Part of a small language model's weights.
Size: width 384, 12 heads of 32 (4 for keys and values), vocabulary 3280, 27.7M parameters.
Training: a variant of Muon for these matrices, 402M tokens, 3064 steps.
Each number is 500 + 50 x the weight over its row's rms, rounded and kept within 0 to 999. Layers, rows and columns count from 0. Numbers have three digits each. The size before them is the row's rms in percent of the matrix's.

# layer 7 MLP down, 384x1024, rms 0.0889, rows 0-42, columns 768-831
102:538465581577518471492512581528540549512534477508534535492448592486469539594380463488457464451586500493506510506468482499438506502449515514460528525462510526489408483463577479422522558563550476
112:554440543533478496534588468527513476578572488442515519471467541517514518439525486443610556462442414431530409386469457517518456478571526498386487575522459548552445503526394477498453531524466524
099:509472505500543563506513504403399508518479593470560509510530566583404485477444464402491526471467480408478409507560526450540419391483468518501523642553580506464525509536439525460497489461423481
100:541505462472506492528445611580444519451510470520542490482562493575482458559524506426538477517442482533498565520452484387469439442523552507510463507414435503476495571546412446450472542513495490
100:483516406613440508546614456404506537526563515509626421583553446432498447505471495421567506545485504534451509454477499527663489445525537621473530420480575514418516499552512487597592490549466546
097:460414514485526439543513535492514524485509534520435457535497535570544543478455563602540452513397477541499512497532486459481452524474553494527527531568480603511506509503505518532479572562516463
100:495530536523465547449359478473586542574451567441555461576496550496515480533563524468529442528514553496498607509494389490454544456535487515587382492433446497528494463539494550438592458524501572
096:491515537499547513581498450475562526419450409491425455399440468517471454484428480600505608540531505401540533489607548495474437516527505503578418412489546527501518446551524468543459562536492370
102:565524617517486577546534472500524514431456465536504521423482600720434526430549553539489469490475425552572546467499537491456409504525537474513548544535557454471503509505560478469569480489476492
099:455551490426525516451498614519502488526422387487523511546569488485499515543396491493446464410420487584500546501523469505541549494494519567513534470457517513544522561586490473471484518470647528
140:552483524490542610489485550547481464436516537462502458426516531490500429620514496496453517452514501539523498530537473457555492469497531530519520545452471464546522616506432486547434570374431480
099:538544574554483580533509479502515531557480472478574546513469516526507500461411448499463568522398456559509620490518501377475551537550536445553488437487439342434513506469536494527502538327420566
098:515488541516426500523548521538413504454499486507581575504549472456546549525501472508538478487586574609413546484498522576505528506501490455485590552498529398532454523535562529414544486508525572
101:481466509430482493450467507506504538510440541539543567533585450551573492552568508463487427536498524508515552493532611521478415545510464515443535477498396519496448519510476505569417465530456480
097:482492475507519528494570409566533519572509510534464420530556504502604556437542443532481354504488408528550586561447512399515569490471365533492506483574552388466494486482602519465546548541483481
099:516577416452354417428571502433490508581561480484570529507494494489466469539479483516453446568435477480405535572613439482584397481483517505506516527537440482609463552517534477514482481475549592
098:488485535529531320537495518587568525453514545532520531420516469492532515571589496477532540501583523564453540542562441430443479532527556496597507566557459483509516551488470512432492462511499458
097:474461403489541490546519419485496545477494534487501562520542446504482396524550554510606407488501556534567432544590414424449582593447468503526510461501433512493537439568545503393484556486468428
094:546578510482535477554457480533521525453518562504483515590410555585511529539466542494558584544464471536516449498479484487428591458535519353428511544543496553579535469507512465481599519508426499
100:470518579531516472430528463496452625475433497472483549510569559554516474513445513551545554537352455509506547543540586364538495518455621454523520444536484455504404526515521457508463567531458516
103:530460488475459478505499589454440470576483506497614570547555474588495497465497482526487479587474455471551535610511515462461478464475499442511537507497454492448435551554403456455512518490549539
098:562541451454441537495550562421517518576501497469492430635408489436547472479534540487431484476511383433492625434490384546442568466504497591517520444552532536532492462543507579502449533508454509
102:474566575461456562512508461427529433585583434498486441487542488502494522512478438459487416509542485583454515478499492495635424537523553457359539506623591470416517447532526369417518534586484492
100:510505534461568519528512498482511661522480488478489481531450435461533499531442495607495573409324545476514495539478532490431463402419517502436471439408485504440513539561391504539560531514469440
103:463574477533537554539560618402544504537456482521441458475525453592591506503490557479566520628442440558498398437482425471532523522480474512449466481559464530380490526498509483603416554477485483
098:495515448494505593502436454464488501494495492471535480525566490523419524519512581519574515567520417467470605577492517527501475544462499480597480474533543520492503425431538535492529510569551460
097:454538538601523464441497549465486470510578506488479437406497511411507479461452469404537473528369484489460454561449521510497469436620526563571509511449485458474532487445433507486518476555517625
093:504493499520549513521451475528504494540485485499509530582504435563520491592450539464485460543444594524459438548499546429459483504568603500586518451511502504460529492572470418450467460497450403
098:564526571493574550503466573456552461504583549543566493519500530411558511462488507525443586514504459494521525529499443532558523446537592483497554479444470440474447530541500510470586395484461417
098:540492437522442538523508525495580466568427580385518551547531521460513488465583511546411578546586582481522433474533714559475390480619515499541522451462572592547481501517586501471548385522498472
104:460522515510555522553514539469540547463570558418462492548501539349465499535518523400586507547383386494543555418477504432455443398504534496583504569526516486472512475485445498494489558447445558
100:481476532441565562557512580522591507555474443506439499529420524517553500484537483509452511513552417407473508509511488545496464435543418464584484511501503519485507466529577434511534541382404539
103:559551592541506539478508496481488495481541524434478423460535516496542482613564475516497412517461561491640470469433447518582489459523494404597452497561526521475330479408455530484519392501461481
100:533405569518504449524502441498471478409438527569602523457461533526462467489482453493450472556515539433484480528492433563431494519551475488484508554456471453481641493526467454436528430451516541
096:507498513538502504470528433494460553487429413582634461536523402511550480555617492490496504521535548511489565537524519477560472442523491480522521489540397507538495511490588527531524544502491469
099:461500686488472459586507433472480449526516493461577519478648539493559526450521426403463560477503416423457507492521473468477490540471516481429569510527540426420599470509484537506472431414508505
102:470524460552433516619538448557494636460466514524521523537566466487529492442523517521532510501473598449564429474440511456471479516544497560526517424393463463550456488422500548560566433470428496
101:532480505500487431581579596457499420610474515406604584516478454445529463537440501468499401494468559562546501488532468520478450555521559479396492479448421418430644473583453473503467501446586439
098:392440542446572520624546468503539482436546540561428492492571516534421542468496566516497504547458509405440541507600530489529461505550482477538570460524516504512487538616467494510488522517501548
098:433429441453444518460531517486502410513424425504548421506459437348497591452523503538527508557476523502468525503524442417512531482468490493510456571468583513491525379487574474470592539506463468
095:478543543528504511527490533519501524475539428498380456470516531448529524459531464520558489439480515516449545450585475564498492428368491610529394554414421470506539534478514488592450529487545519
098:552471539550442516473561559539487532511479420486471517465463533442419435496636569495509483475466507558460474478538527366553473599567498445516536373403503539534533433477558536537468584551458549
102:596476547585471437491549582458545381496478523482509564462502519460489530513573474504489561523508470418493592462465433568435534549482466481534496460503491487468395435520542400552521512539548401